Part of a small language model's weights: untied embeddings.
Each number is 128 + 24 x the weight over its row's rms, rounded and kept within 0 to 255. Layers, rows and columns count from 0. The size above them is the row's rms in percent of the matrix's.

# layer 4 MLP up, 384x192, rms 0.0649, rows 34-105, columns 0-95
size [ 98 117  80 107  76 102  89  56  88  81 120  94  71 126  98 100 109 121 109  79  88 134 119 110 115 111  75 109 109 117 106  86  92  79  88  66 101  99 118 100 115 120 116 102  74 120  97 122  86  53  74 114  75 103 141  93 116  55  49 110 119 102 100 125 106  86 120  90 113 139 109  72]
[[130  61 124  86  98 142 147 130 107 106 117 113 147 131 110 123 156 109 126 147 119 152 129 168  87 143 114 115 142 157 130 104 134 116 114 113 124 134 156 163 114 135  70 157 139 162 151  74 120 151 105 150 156 101 108 147 145 112  79 120 106  87  97 173 132 132 100 162 146 111 131 152 112 117  96 143 148 133 116 140 122 180 142 157 113 105 158 125 114 149 128 113 134 143 104 123]
 [173  94  83 119 127  75 161 132 134 159 120 106 137 168 114 169 116 149 119 127 127 140 129 136 154 120 126 119 156 124 164 138 110 111 167 152 156 136 108 146 106 112 154 159 143 112 183 150 146 126 123  93 178 154 134 137 104 127 133 102 133 145 128 118 119 145 134 127 127 147 117 112 108 138 135 113  87 126 101 164 181 132 160 139 105 140 141 142  96  83 178  93 149 116 129 114]
 [123 131 111 133  92 168 132 160 156 106 134 110 124 179 129  99 132 157  91 128 140 113 119 144  98 139 117 112 105 149 153 102 124 142 122 137 143 137 147 174  88 153 125 118  88 141 133 100 139 226  96 122 131 127 119 136 115 139 124 191 137 106  99 170 136  78 168 157 157 141  88 186 154 131 114  96 146 133 109 126 171 165 108 140 147 148 151 131 129  91 124 106  88 190 113 140]
 [100 110 184 112 126 136 129 176 109  98 121 112 129 187 139 105 164 102 145 145 137 107 120 131 104 146 114 134 113 136  94 141 136 154 124 112 128 107 148 113 159  90  91 123 119 156 144 138 148 188 107 111 155 119 145 134 138 132 147 135 139 121 118 130 101 119 101 146 103 137 152 132  87 117 125 100 146 164 124 118  96 121 136 153 146 155  93 181 144  79 132 106 106 127 177 135]
 [138 146 130 166 125  99 150 110 124 127 107 136 123 128 186 121 132 104 120 104 131 169 137 183 139 143  72 134 122  91 124 123 142  79 106 192 109 125 130 149 136 133 133 107 131 118 119 154 122 134 110 147 122 122 115 124 122 139 119 149 118 139 137 213 134 140 131 121 141 122 132 118 124 132 123 106 137 170 150 132 122 167 121 103 139 126 117 113 130 145 120 141 155 109  91  89]
 [155 107 162 152 144 157 142 154 125 121 111 142 103 183 130 148 145 183 125 199 130 142 115  76 105  89 110 109 121  95 116 129 135 134 190 117 192 124 117 148 131 128 137 141 137 119 135 123 132 138 106 148 155 117 133 113 163  98 125 129 122 124 150 119 140 135 106 139 112 183 144 126 106 147  98 126 164 125 120 100 115 112 110 135 126 149 124 130 113  62 120 153 142 142  96 125]
 [150 143 122 138 108 126  95 160 165 106 133 112 108 130 129 111  98 155 180 160 158 168 133 159 125 118 125 143 131 119 193 138 126 118 145 111 158 130 102 131 175  81 148 147 124 117 116 120 134  88 165 114 138 148 151  97 147 108 119 120 152 125 120 136 151 133 120 147 120 144  98  86 135 146 105  86 135 128 133 123 118 130 113 108 109 137 143 153 111 149 112 132 119 140  36  92]
 [126  91 131  84 128 161 127 126 140 122 152 118 140 119  73 111 151 136 122 157 151  78 130  72 132 131 180 115 125 148 132 109 117 181 164  58 157 127 141 109 126 117 123 148 121 128 137  93 137 135 162 138 158 137 140 135 129 103 131  97 132 107 114  59 119 108 113 133 126 138 129 134 105 123 122 160 111  80 113 128 115 116 136 155 120 129 157 135 132  95 145  90 101 137 154 172]
 [111 161 133 110 142 139 145 135 109 115  82 141 141 114 127  78 131 157 109 162 112 147 112 127 134 101 122  89 123 126  85 106 152 160 167 115 132 107 110 116 100 110 145  97 152 108 149 124 173 158 105 150 133 136 155 138  91 110 140  89 145 134 130 118 148 111  98 120  76 124 155 150 121 117 133 124 146 161  88 132 129 120 123 126 144 142 144  96 176 105  70 119 111 111 139 103]
 [ 62 132 121 114 130 101 115 141 115 141 119  93  88 134 122 116 141 134 100 159 119 141 148 123 138  92 135 121  94 159 114 114 185 163 111 109 133 126 117 128  72 149  65 143 129 141 150  90 122 146 150 174 116 144 132 183  76 132 122 126  88 100 120 184 116 126 118 122 101 127 130 133 148 117 108 147 123 157 125 175 101 174 128 123 136 124  93 109 125 120 141 136 166 169 143 147]
 [126 132 138 154 161 118 112 111 118 137 160 184 123 115 124 124 150 174 139 104 112 154 141  92 135  79 154 149 160 111 143 119  74 148 173 131 170 133 117 141 121 139 128 127 161 114 113 155 191  85 130 127 133  89 138 113 140 102 104 122  77  90  83 122 117 108 139 147 136 172 122 108 128 126 142 111 192 146 140 118 152 109 106  98 141 142 142 107 147 116 140 103 100 157 105 120]
 [114 152 125 164 114 150 151 148 115 126 152 183 117 121 142 168 155 186 176 142 124 117 112 134 145 109 146 100 169 108 113 155 137 150 168 116 109 154 133 149  88  91 183 167 120 139 139 137 136 145  87 154 179  84 115 119 134  92 145 110 103 126 113 139 127 125  74 120 105 138 126 135 149 103 142  96 150 138 135 149 126 124 125 110 170 143 145 112 137 100 112 130 147 167  85 103]
 [131  87 134 103 147 143 162 122 119  92 124 120 135 131  97 172 133 112 125 151 115 111 139 118 128 119 129 157 110 204 127 174 100 150 159 149  94 142  84 119  91 120 126 107 114  98 165 123 157 106 107 142 134 155 132 166 169 142 158  96 130  85 159  96 101 126 133 132 144 106 144 142  71 131 111 131  97 143 125  75 150 106 123 106 133 125 135  99 126 108 149 160 122 114 118 122]
 [126 121 147 101 120 118 119 110 108 137 153 136 125 127 152 144 168 125 128 110 166 146 134 120 130 109 148 140 175 104 123 158  97 114 174 140 180 134 127 114  95 119  69 130 131 148 104 125 152 165 126 129 136  78 117  66 125  91 156  93 109  98 159 157 114 137  97 144  77 130 162 178  98 126  98 147 180 144 149 104 112 170 132 155 113 147 134 133 135 122  83  80 105 165 135 120]
 [108  99 145 131 129 121 110 137 151 129 105 144 112 139 144 157 143 157 161 162  76 139 137 132  70 103 117  68 112 131 131 122 193 125 117  93 131 128 179 137  99 138 158 165 106 138 145 104 139 178 107 111 131 110 123 110 106  93 101 111  71 142 162 112 139 127 107 157 111 126 136 150 128 104 113 118 146 165 142 117  95 115 106 118 138 131 139 124 123 143 106 160 169 133 133 115]
 [138 147 129 125 128 102 113 150  98 131 160 130 181 126 153  90 156 102  58 113 154 111  91 156 107  93 125 136 180 113 129 114 131 125 146 118 185 132 148 143 149 100 127 106 113 145  98 133 120 114 157 157 128 128 137 129 132 105 123 105 138  97 152 127 144 106 127 141 131 131 156  71  84 129 165  92 154 125 119 132 168 116 126 151 121 148 165 137 111  84 126  93 123 147  76 175]
 [120 126 116 129 129 108 142 128 130 136 160 104 134 115 111 128 131 121 130 125 143 145 184 149 122 180 135 104 127 139 124 122 128 113 107 109 139 149  89 119 103 129 145 149 127 119 147 137  84 114 135 191 192 118 146  98 112 154 148 110 137 139 121 140 151 117 121 109  91  94 136 107 145 163 125 151 137  88 156 176 134 150 104 161  77 151 121 116 116 147 140 153 151 124 105 134]
 [148 122 182  78 144 131 116 130 132  94  96 128 121 161 153 155 140 169 134 116 125 191 146 133 128 114 141 139 147 113 139 172 105 135 151 118 141 107 126 152 109 117  84 107 144 125 145  91 121 153 117 137 134  79 108 100 135  88  94 153  96 113 179 142 114 112 123 148 106 136 137 127 113 106 104 117 169 142 150  99 140 162 119 136 103 105 174 115 137 120 115 136 115 124 124 119]
 [105 118 133  91 130 129 123 139 153 141 113 107 101 137 127 187 114 139 119  98 113 123 149 113 108 148 105 120  69 132 134 158 128  99 105 113 111  93 112 166 151 171 112 120 128 145 158  87 136 129 130 178 135  95 123 145  91 153 126 145  96 143 154 159  91 104 134 155 126 143 114 193 119 129 115 147  89 109 124 110 112  95 128 109 110  98 132 125 156 122 148 146 125 120 103 136]
 [103 112 152 126 136 144 162  94 129 123 114 121 129 116 139 153 123 169  79 120 126 135 117 176 148 157 103 120 121 132 104 148 148 152 164  96 122 134 149 137 136 115  99 119 126 135 135 115 151 137 116 141 152 115 115 156 113 125 118 106 120 103  68 149  96 116 163 119 134 127 131 128 150 153 131  76 128 149  84 147 102 115 174 113 144 144 133 113 148  94 130 111 123 171  85 173]
 [116 116 167 138 104 120 153 191 153 185 136  84 155 110 118 115 143 105  98 132  99 140 120 134 159 165 135 117  89 116 137 110 167  91 133 101 183 101  87 107  81 145 106 161 132 108 184 114 170 122 134 114 157  94 135 119 120 160  97 118 114  97 116 130 101 109 164 162 154 130 122 147 160 139 149  90 139 154 132 144 133 132 107 126 139 173 137 143 119  80 146 128 116 154 122 142]
 [ 87 109 156 130 166 124 122 163 146 105 117  85 161 159 136 173 115 120 127 107 177 127 148 141 142 146 124 143  93 147  96 146 130 142 131 126 109 132 146  98 101 128  71 121 116 123 133 111 154 145 130  99 152  78 145  95 142 105 152 150 106 108 100 130 153 154  94 148 129 111 156 211 133 134 119 150 143 162  95 119 114 109 124 116 116 152 112 139 117  61  92 125  93 164 145 127]
 [114 149 167 111 132  89  89 105 156 139 109 124 135 199 116 142  94 175 152 130 133 134 121 110 137 144 122 152  75 132 120 138 101 139 173 130 148 137  86 162 141 113 149 123  84 114 125 128 126 167  91 115 140 107 136 146 103 102 142 118 116 180 152 130 150  88 190 109 130 146 101 115 155 133 165  94 176 130 126 109 159  83  97 102 160 128 119 155 139  80  87 146 103 106 142 122]
 [115 172 111 133 147 103 114 143 102 100 129 110 114 154 114  91 142 113 117 160 124 113 105 100 125 158 121 117 129 122 103 119 131 112 160 120  63 149  86 112 132 101 119 117 112 134 155 141 100 177  71 116 193 122 125 126 125 157  99 103 142 158 148 135 132 101 151 142 132  87 169 143 125 115  79  68 156 182 137 121  99 137 120 169 135 120  69 171 121 128 131 149 110 107 145 105]
 [136 132 142 103 125 117  78 124 135  79 162 117 118 124 137 123 147 115 131 157 131 118 140 146 156 167 139 120  97 118 152 145 129 168 114 128 102 148 127 143 156 128 107 135  69 147 101 149  72 155 185 139 129 114 114 149 151 150 147 143 172 140 108 146 149 116  82 136 110 140 140 143 146 131 138 139 147 157 120 147 111 115 148 136 143 147 149 164 104 150 128 111 131 133 116 106]
 [123 107 141 117 112 167 121 134 114 157 120 160 109 153 138 185 118 137  92  96 108  93 111 152 126  68 118 129  91 120 135  93 195 141 164 109 169 103 136 135 142 133  63 118 164 140 101 107 120 145 131 148 117 116 149 130 127 126 121 151 100 128 135 131 183 107 117 135 115 144 129 134  91 150 154  85 119 117 152 116 157 107 110 141 167  94 116 161 131  80 178 119 105 136 165 145]
 [ 85 148 106 156 144 155 113 135  74 118 164 115 106 104 129 126 178 148 134 111 133 129 152 134  83 128 136 119 176 176 132 161 124 129 124 139 125 155 139 114 114 149  72 123 113 163 148 168 120  79 127 159 165 133 135 125 113 118 104  83 141 155 159 150 116 116 114 122 120 140 126 157 122 132  95 148 118 146 105 127 167 191 101 124 117 155 143 123 111 129  99 149 111 133 130 184]
 [105 157 156 134 139 110 106 165 122 117  97 161 120 159  95 176 158 131 136 144  79 124 154 128 184 106 133  79 109 132 121  96 152 114 138 122 125 117 153 119 131 101 157 167 111  69 105 136 165 119  81 103  94 135 137 127 136 121 128 101 115 119 126 108 150 173 140  84 161 127 125 120 140  74 152 118 117 180 160 142 113  84 138  96 150 134 128 126 163 154  97 121 107 163 159 154]
 [104 111 124 134 142 137 136 152 123 120 138 105 121 145 109 137 171 196 118 152 156 122 118 116 112 170 148 122 103 161 136 108 135 125 112 122 108 121  70 154 117 145 175 129 119 138 153 133 119 127 138 133 140 132 149 180  55 144 163 138 153 159 115 124 135 102 129 165 180 120 104 147 169 141 160 119  94 131 168 134 172  91 100  91 147 157 136 129 133 142 155 159 134 116 113 164]
 [128 110 166 123 109 107  64 157 152 104 122  91 150 139 133 105  82 104 182 162 125 140 183 132 102 167 112 145 138 115 206 164 132 120 122 125 171 123 142 159 159 110 130 144 108 130 167 110 130 201 171 126 163 146 134 124 127  93  56 152 130 157 134 158 129  99 133 124 123 136 134 121  91 151 131 138 122 136 124 165 111 139 158 151 107 112 180 101 130  96 144 117 138 124 106 137]
 [129 137 166 110  97 117  88 103 144 121 120 104 147 148 106 156 116 160 138 146 141 122 119 149 123 156 129 128 132 119 173 114 132 154 123 117 145 144 116 134 109 120 122 134 104 135 154 133  93 161 157 156 134 146 122 137 109 139 129 139 122 194  77 139 134  98 156 142 139 148 161 132 185 108 102  67 150 123 128 197 194 104 101 134 123 122 139 118  91 113 142 165 167 143 109 108]
 [110 132  97 115 105 165 118 143 135 125 108  90 118 117 148  83 161 143  93 117 149 156 149  95 109 119 113 106 144 145 151 104 142 108 113 132 118 140 164 151  67 126 101 148 108 121 146 115 121 164 108 135 154 113 115 128 109 132 178 114 104 129  98 169 145  88 135 124 109 125  82 150 141  94 150 111  90 114  94 183 111 143 118 131 123 140 154 146 103 142 124  93 129 144  96 143]
 [125 117 158 114 121 149 125 146 127 146 114 141 189 138 116 132 161 107 134 136 106 135 133 127 116 122 118 122 131 143 160 117 129 103 161  81 149 129 103 132  78 100 107 172  92 117 161 114 155 136  83 101 160 111 165 133 127 116 140  95 120 102  89 103 130  91 136 120  70 109 115 197 114 120 141 129 134 125 132 122 165  78 119 126  79 164 151 133  97  84 130 123 153 145 103 153]
 [ 83 144 101 127 107  92 107 152 123  89 130 130  93 133 113 103 175 110 163 173 135 135 132 141 118  87 126 121 106 143 121 144 148 112 175 110 139 135 108 130 114 134 145 152 113 121 122 132 130 142 156 122 145 132 136 121 125 155 128 125 122 158 156 177 118 164  79 117  71 130 117 119  90  94  87 157 118 142 131 155 138 124 143 162 137 130 144 142 107 104 149 118 106 159 135 132]
 [132 144 135 115 102 121 169 109 103  97 139 115 112 134 131 181 131 145  66 105 134 138 118 178 104 137 131 112 111 175 168 117 114 138 184 121 102 110 171 136 116 119 154  98 134 143 134 139 171 120 133 138 139 116 122 113 128 137 147 129 133 129 145 124 138 138 128 129 137 161 132 158 121 120 155  97 169 144  77 118 162 131  84 118 171 139 167 119 113 133 151 114 150 199 107 114]
 [ 85 115 109 117 102 158 127 121 178 115 129 103 113 145  99 170 125 166 107 137 156 102 162 148 114 141  92 107 146 139 146 176 110 138 143 121 127 122 158 149 137 118  87 175 113 145 139 145 175 182  83 107 130 115 116  90 115 122  82 145 156 179 190 155 166 133 170 121 132 114 122 155 140 109 152 113 170 135 111 120 172  95 117 119 130 137 183 123 121  95  96 160 107 137 134 104]
 [133 118 104 110 108 153 154 145 140 128 116 127 118 141 111 125 123  78 122 133 131  98 129 177 116  77 139 126  83 143 147  77  98 132 137 132 116 140  83  97 147 156 163 115 120 134 124  81 143  73 152 114 151 141 150 166 171 142 170 117 130 101 154 144 113 156 132 135 104 132 109 143 116 134 108 131 146 159 171  95 153 130  97 113 114 100 151 124 117 140 150 140 120 195 103  80]
 [ 92  83 174 107 123 153 137 159  98 155 147 119 145 134 145 105 169 199 124 139 152 108 119 112 142 122 165 122  85 126  84 126  89 115 173 122  99 124 131 148 135 150 186 121 130 152 132 163  96 131 141 141 142 135 125  72 143 155 140 108 105  79 136 133 125 138 146 137 116 134 102 163 120 137 138 129 163 140 145 151 158 180  87 130 152 165 113 129 127 133 138 104 126  98  63 117]
 [153 126 169  74 159 106 106 151 155  67  95  95 159 142 151 158 122 156 163 149 119 137 135 123 149 122  74  96  76  93 169 133  77 169 114 121 156 100  99 153 117 133 156 102 108 132 129 103  98 126 136 143 168 121 141 129 105 127 132 161 155 175  86 137  81 120 130 117 162 135 110 120  96 142 136 135 170 164 104 106 115 108 117 118 176 131 141  96 132 107 147 147 104 107 127 105]
 [116 115 151 141 110 107 127 125 156 138 101 133 131 108 127 124 151 152 190 120 143 129 151 109 111 162 119 145 121 132 194 154 150 129 170 143 177 110  94 127 143 114 176 131  92 129 148 139 127 196 157 158 156  96 131 103 103 116  93 145 104 123 139 128 126  89 150 116 159 126 135 145 116 106 154 127 165 133 115 118 137 140 130 101 113  90 136 111 144 116 101 176 136 158 127 131]
 [131 112 142 118 124 127  89 127 116 136 138 103 142 142 143 164 142  89 105 122 200 135 127 135 167 148 125  89 157 146  98 132 107 119 109 126 140 144 200 116  78 149 105 151 133 121 132 125 109 148 151  77 168 105 145 104 134 127 145  99 117 111 149 125 156 126 140  97 135 105 168 159 175 123  81  83 136  91 130 143 139 126 121 120 109 145 127 128 105 119 147  86 101 106 155 142]
 [128 123 129 104 145 132 130 186 154 133 129 163 160 151 125 139 108 143 112 142 129 121 145 107 117 106 128 124 146  91  86  79 168 146 170 128 154 126  97 116 168 121 119 145 117 115 160 140 131 133 135  78 103 118 145  82 153  98  95 129 114 155 147 123 135 132 111  81 129 161  93 113 102 124 163 150 129 132  81 153 146 135 103 126 157  93 129 128 113 104 160  94 121 150 112 153]
 [122 113 142 161 124 114 105  85 149 129 162  99 122  93 145 144  97 142 140 136 219 125  94 145 133 150 125  90 154  98 135 165 141 144 125 132 154 112 141 140  85 152 152 108 147 146 130 160 163 120 106  85 159 134 173 104 111  93 133 144 101 132 158 108 148  97 124 137 121 146 111 160 120  99 120 143 147 116  91 141 143  98 134 130 114 151 135 104 125 148 130  86 152  80 141 158]
 [127 121 154 131 119  85 129 106 140 117 167 133 124 146  92 103 160 134 144 141 127  88 103 128  99 139 133 130 140 128 177 107  95 138 128 127 131 155 128 147 122 117 125 107 123 140 127 137 162 173  94 111 154 123 102 122 142 147 138 158 127 189  73 150 138 121 104 163 137 113 165 166 148 121  80 128 160 134 120 144 175 140 123 156 115 129 121 120  81 120  99 184 139 174 132 139]
 [ 99 136  87 132 126 167 130 147 133 136  82 134 139 104 124 107 102 155  74 113 124 162 108 133 117  85 106  84  83 179 140 143  81 178  97  92  91 140 122 147 122 141 105 102  90 136 150  87 163 115 131 133 126 120 112 115  72 135 131 132 156 130 115 151 106  89 144 122 119 123  87 140 140 131 146 127 110 122  81 144 162 134 106 116 122 139 129  84 143 104 117 107 138 192 113 142]
 [103  66 164  84 153 127 110 170 144  98 113  84 156 132 149 163 110 108 122 152 153 111 173 167 100 143  78 128  85 110 129 154 111 109 112 127 145 112 189 159 145 156  94  95 121 142 137 108 146 150 140 103 154 119 153 149 124  98 114 160 122 169 114 153  88 106 117 125 106 124 122 160 126 140 131 127 117 107 147  96 121 126  99 129 144 127 191 114 119 103 146 105 108 122  96 135]
 [102  61 149 127 156  95  99 119 130 104 168 104 143  91 113 144 172 150 111 137 128 122 147 107 158  97 137 132 126 139 104  98  95 166 156 146 145 165 138 142 103 131 102 103 157 140 111 137  94 130 146 121 161 150 142 103  51 103 125 148 162 125 168 129 143  83 132 148 151 144 108 139 137 122 127 107 148  86 141 120 135 133 135 110 155 149 105 158 148 173 145  81 135 121 127 156]
 [114  89 172 154 110 105 126 150 143  75 147 115  94  80 112 177 150 126 159 130 124 117 175 174 112 139 117 156  97 120 147 137 149 115 123 128 168 157 104 151 155 143 142 172  84 111 107 150 135  97 137 132 128 187 118 171 113 136  74 121 117 146 106 127  91 108 159 131 133  94  96 142 100 118 118 140  92 127  98 133 119 113 121 111 166 124 146 127 134 135 124 171 126 170  97 123]
 [138 176 177 133 120 126  97 129 156 122 146 155 121 109  99 164  77 135 165 119 118 139 128 164 146 131 124  64 124 126 149 154 101 153 154  78 110 137 135 169  98 130 158 145 123 145 122 100 150 134 136 126 156 183 159 144  93 164  84 142 151 107 131 117 123 139 146 140 103 113 124 133 118 142 138 113 107 118 111 150 131  97 129 139  94 181 103 154 100 127 138 134 159 154 127 155]
 [149 140 128 159 140 117 134 112 122 144 104 138 112 124 183 121 126 113 102 111 116 157 142 176 111 153  59 104 139  95 133 157 119  71 101 174 116 130 115 122 173 125 129 126 144 101 131 135 140 127 114 129 122 137 137 148 134 133 119 137 148 153 141 167 142 124 149 119 127 119 117 119 133 126 109  88 131 152 130 151 130 161 103  97 149 130 114 119 126 133 125 143 168 121  59  89]
 [120 116 125  87 126 153 129 147 134 116 148 128 128 122  56 137 126 137 134 157 126  88 131  78 130 112 197 109 125 155 152 135 109 167 171  79 143 121 130 120 108 140 119 139 136 129 139 112 124 107 143 134 145 128 142 121 111 123 121 105 130  87 120  54 128 115 128 126 119 138 141 138 124 142 140 141 102  69 112 121 112 104 122 152 112 117 131 163 139 107 136 107 113 130 180 154]
 [110 147 111 140 121 151 134 118 146 147 105 162 168  76 145 155 135 145 147 117 114 124 155 154 165 144 121  95 121 130 157  79 153 125 115 125 148 165 144 115 133 159 156 153 125 131 142 132 157 113 128 146 128 172 164 134  84 116 138 115 111 143 102 126 158  89 161 114 155 147  79 132 102 124 133 146  83 127 158 200 122 170 106 134  74 119 104 127 139 112 167 177 164 159 135 140]
 [190 108 146 132  91 114 129 123  96 137 106 108 173 136 143 112 162 107 151 143 147 113 116 147  87  86 104 130 147 127 120  97 142 141 160 128 151 174 125  98 145 139 117 165 108 136 147 161 107 114  97  93 125 176 208 117 152 134 127 109 158 162  95 104 112  81 122 140 125 130 113 151 113 124  99 130 107 149 137 153 190 148 128 136  93 148 135 106 105 145 111 128 125 102 111 171]
 [ 74  73 165 123 119 128  83 173 156 100 104  90 121 133 160  89 133 113 147 175 161 122 108 124 147 136 119 136 104  91 117 100 178 152 126  89 146 136 113 102 143 116 127 144  95 156 110 102  97 138 129 160 134 177 121 152 127 122 142 149 122 153 113 133 137 118 168 125 146 108  98 177 112 129 109 100 145 144 142 153 123  88 132 142 127 149 121 177  68 101 117 103 156 114 126 148]
 [142  91 106  97 135 161 156  99 202 161 121 146 131 138 115 132  91 175 146 138  93 173 159 148 178 149 148 140 108 100 157  84 137 126 150 131 142 110 108 109 145 156 118 126 146 123 191 110 123 129 124  98 120 106 153 145 101 146 121 130 122 113 107 122  89  93 144 120 114 135  65  78  95 177 167 145 123 145 132 122 141 122  86 118 126 135  95 122 133 135 131 138 114 166 106 132]
 [139 128 121 143 152 137 147 104 110 109 175 102 136 139 112 148 152 130 135 133 119 130  96  95 117 143 115 105 128 143 118 172 103 104 155 117 123 192 153 133 155 113 133 165 127 171  81 107 115  96 132 114 195 127 107 167 166 123 118 107 155 143 133 157 129  83 166  94 129  93 158 134 159 134 127 102 119 122 123 131 144 131 131 142 153 153 201 101 121 121 145  91 141 145 135  98]
 [114  82 144 139 163 136 122 116 105  86 173 122 134 145 110 192 141 101 139 156 163 149  88 145  94 128 133  94  94 129  98 143 151 119 108 151 130 135 111 154 119 142 138 136 103  93 105 121 128 113 118 119 146 140 147 109  94 105 170 105 130 161 159 146 116 111  90 147 141 149 152 146 123 102 112 167 130 115 130 174 157 101 124 127  97 161 157 137 137 136 165  95 146 118 142 112]
 [134 130 148 123 137 155 159 110 135 115 141 137 119 107 136 166 151 189  99 108 131 104 139 128 133 122 124  75 120 137  97 119 182 139 112 132 155 116 149 148 108 128 112 163  91 141 135 109 180 128  91  99 170 147 105 115 111  96 113 131 135 118 147 152 111  93 116 122 150 105 128 169 133  97 108  98 105 139 139 147 146  89  83  86 167 120 124  98 110 119 112 119 162 106 105 118]
 [104 156 117 112 114 186 122 159 143 142 133 124 123 185 144  90 179 145  97 130 149 100 169 131 113  70 116 101 129 175 167 143 162 165 139 130 138 116 126 156 103 150 149 162 111 114 118 131 115 178 122 115 131  92 115  76 118 148  76 109 110 187 126 173 144  89 117 137 122 122 107 138 128 124 133 134 130 142 115 142 123 154 148 126 125 157 158 126 123 125 116 137 125 146 122 133]
 [144 134 169  98 103 148 143 133 112 150 146 162 168 106 107 140  59 178 106 124 167 151 118 139 133 135 135 155  82  94 103 113 124 147 139 107 132  88 118 130 145  98 108 121 101 145 141 106 170 124 142  99 153 119 129 118  89 170 102 135 132 126 121 122 110 125 167 139 133 101 115 165  93 136 121 125 141 139 107 104 136 145 101 136 122 113 119 155 104  73 123 125 112 138 148 132]
 [118 124 172 116 156 139 134 150 140 141 131 116 116 144  89 132 129 122 136 111 132  95  97 161 114  77 118 115  89 133 104 128 149 141  92 106 118  93 163 136 165 133 151 147 105  96 183 111 145  98 117 115 169 144 126 132 130 152 132 165 125 156 170 136 110 138 171 142 112  46  85 176 156 137 105 140 126 137 142  89 114  86 135 138 137 120  99 192 131 121 124 130 152 144 138  92]
 [143 101 119 103 103 142 105 148 118 138 172 184 133 126  89 165 102 139 138 115  93 119 117 108 110  83 150 128 133 114 148  79 148 119 151 142 165 101 110 134 153 100 103 101 144 174 119 137 153 165 131 157 146  95  96 168 156 100 113 138 119 125 130 109 115 141 118 144 128 177 114 137  52 137 116 148 135 162 136 147 103 132  73 112 167 128 147 134  82 117 111 113  95 142 100 129]
 [ 98  62 184 116 115 132 106 127 168 126  89 102 137 119 145 117 142 119 123 155 166  73 122 160 130  87 122 105 115 154 140  71 124 174 137 134 174 155 104 134 139 170 117 154 119 137 122 134 137 127 110 159 107 131 146  90 133  83 117 158 109 117 133 131 154 114 150 114 114 168  93 167 131 114 136 128 136 106 146 119 156 102 116 142 166 107 142 148 102  80 173 103 131 153  93 163]
 [155 128 163 166 128 112  96 141 115 134 128 123 138 150 138 145 174 118 151 126 114 126 125  97 157 135 148 128 160 147 173 132 127 170 168 130 171  95 123 115 161 112 145 156 120 126 141 124 179  92 141 118 144 103 119 160 153  90  91 135 137 134 119 105 148  90 166 125 121 154 126 119 134 127 164 105 171 145 121 163 153 141 107 112 108 156 114 113 103 161  95 156  94 174 135 132]
 [117 140 142 131 133 142 122 113 133 117 157 113 119  83 126 113 174 145 112 120  96 152 110 139  96 107 164 174 135 204 136 109 104 140 138 124 106 140 131 114  70 194  88 144  98 145 156 134 136 154 127 120 138 139 136 125 116 123 122  78 145 120 131 125 104 103 115  88 120 134 107 149 130 162 120 112 158 136  95 169 112 146 109 156 143 163 159 141 123 132 100 124 105 143 119 130]
 [110 125 188 128 174 140 121  73 115 110 137  99 139  76 130 142 162 111 111 121 148 126 117 113 141 116 126 149 123 160 157 107  85 156 165 124  92 146 178 158 103 167 104 127 128 154 111 137 167 164 129  97 194 103 155 112 125 103 152 118 113 120 117 137 142 105 141 122 134 154 120 124 138 127 111 108 138 124 127 136  97 133  82 118  99 113 158 131 102 136 112  89 103 164 139 147]
 [106 101 134 162 167 128 161 181 162 125 127  73 115 168 130 120 112 157 117 152 166 154 159 111 108 118  98 149 106  88 158 108 130 153 115 114  98 148 148 134 100 186 137 137 108 120 112  95 123 131 105 117 182 116 193 128 114 103 143 109 139 141 137 127 156  89 184 106  84  85 150 149 122 121 106  88 148 123 150 101 117 166 117 186 114 138 138  97 121 145  73  98 149 136 132 107]
 [123 144  89 137 124 146 158 123 125 124 127 133 114  99 115 110 194 119  94 126 158 120 152 154 124 118 126  96 139 189 134 104 158 157 158 133 142 137 109 144  91 134 109 146 141 149 157 119 183 183 148 127 157 116 113 155 130 135 114 143 139 138  85 133 160 123 135 124 148 108 123 159 137 163 124 108 112 154  97 170  94 109 130  90 158 170 102 106 131 120 148 110 148 141 128 116]
 [161 136 182 101 108 122 115 123 106 150 200 148 154 131 123 160 160 139 127 118 151 102 112 113 148 125 175 127 156 126 128 123  92 126 130 149 124 102 113 179 130 123 154 101 152 148 109 180 112 138 131  91 184 128  99 113 103 102 162 131 147  98 144 126 128  93 128 101 126 149 136 139 153 104 103 152 135 125 143 161 127 102  96 119 124 115 104 161  63 159 125 156  91 121 110 143]
 [ 92 110 119 153 141 125 104 136 138 120 140 102 129 131  77 170 135 188 142 163 128 150 142 141 122 131 160 116  92 134 141 106 132 146 122 130 105 102 121 159 114 154 141 173 127 121 153 146 114 139 153 129 111 161 138 124 139 184 104 126 139 176 145  95 105  63 156 129 133 113 100 112 130 155 158  78  90 143 128 125 137  96 117 100 151 118 127 115 121 149 145 184 138 148 124 105]
 [ 92 127 106 130 124 159 129 133 118 124 147 112 130 111 101 184 134 152 126 142 138  98 124 155 101 127 127  90  98 161 128  87 103 130 152 108 130 140  92 130 109 149 117 143 115 110 163 112 152 139 105 105 192 145 141 147 134 130  88 144 164 118 149 132 118 150 167 130  94  93 171 174 119 141 138 131 140 118 124 163 138 108  96 129 124 194 107 124  89 102  98 146 149 134 119 141]
 [156 155 137 130 148 157 138 141 152 127 138 143 121 104  83 167 163 130 117 109 147 126 175 124 130 130 123 116 115 121  95 119 151 100 130 139  88 165 138 159 115 147 105 207 104 130 121 105 175 135 108 109 160 134 108 123 140 107 106  91 153 179 160 119 129  85 139 115 131 122 118 148 115 122 107  99 131 137 148  82 152 132 116  99 138 136 187 112 121  89 119 153 124 114 123  93]]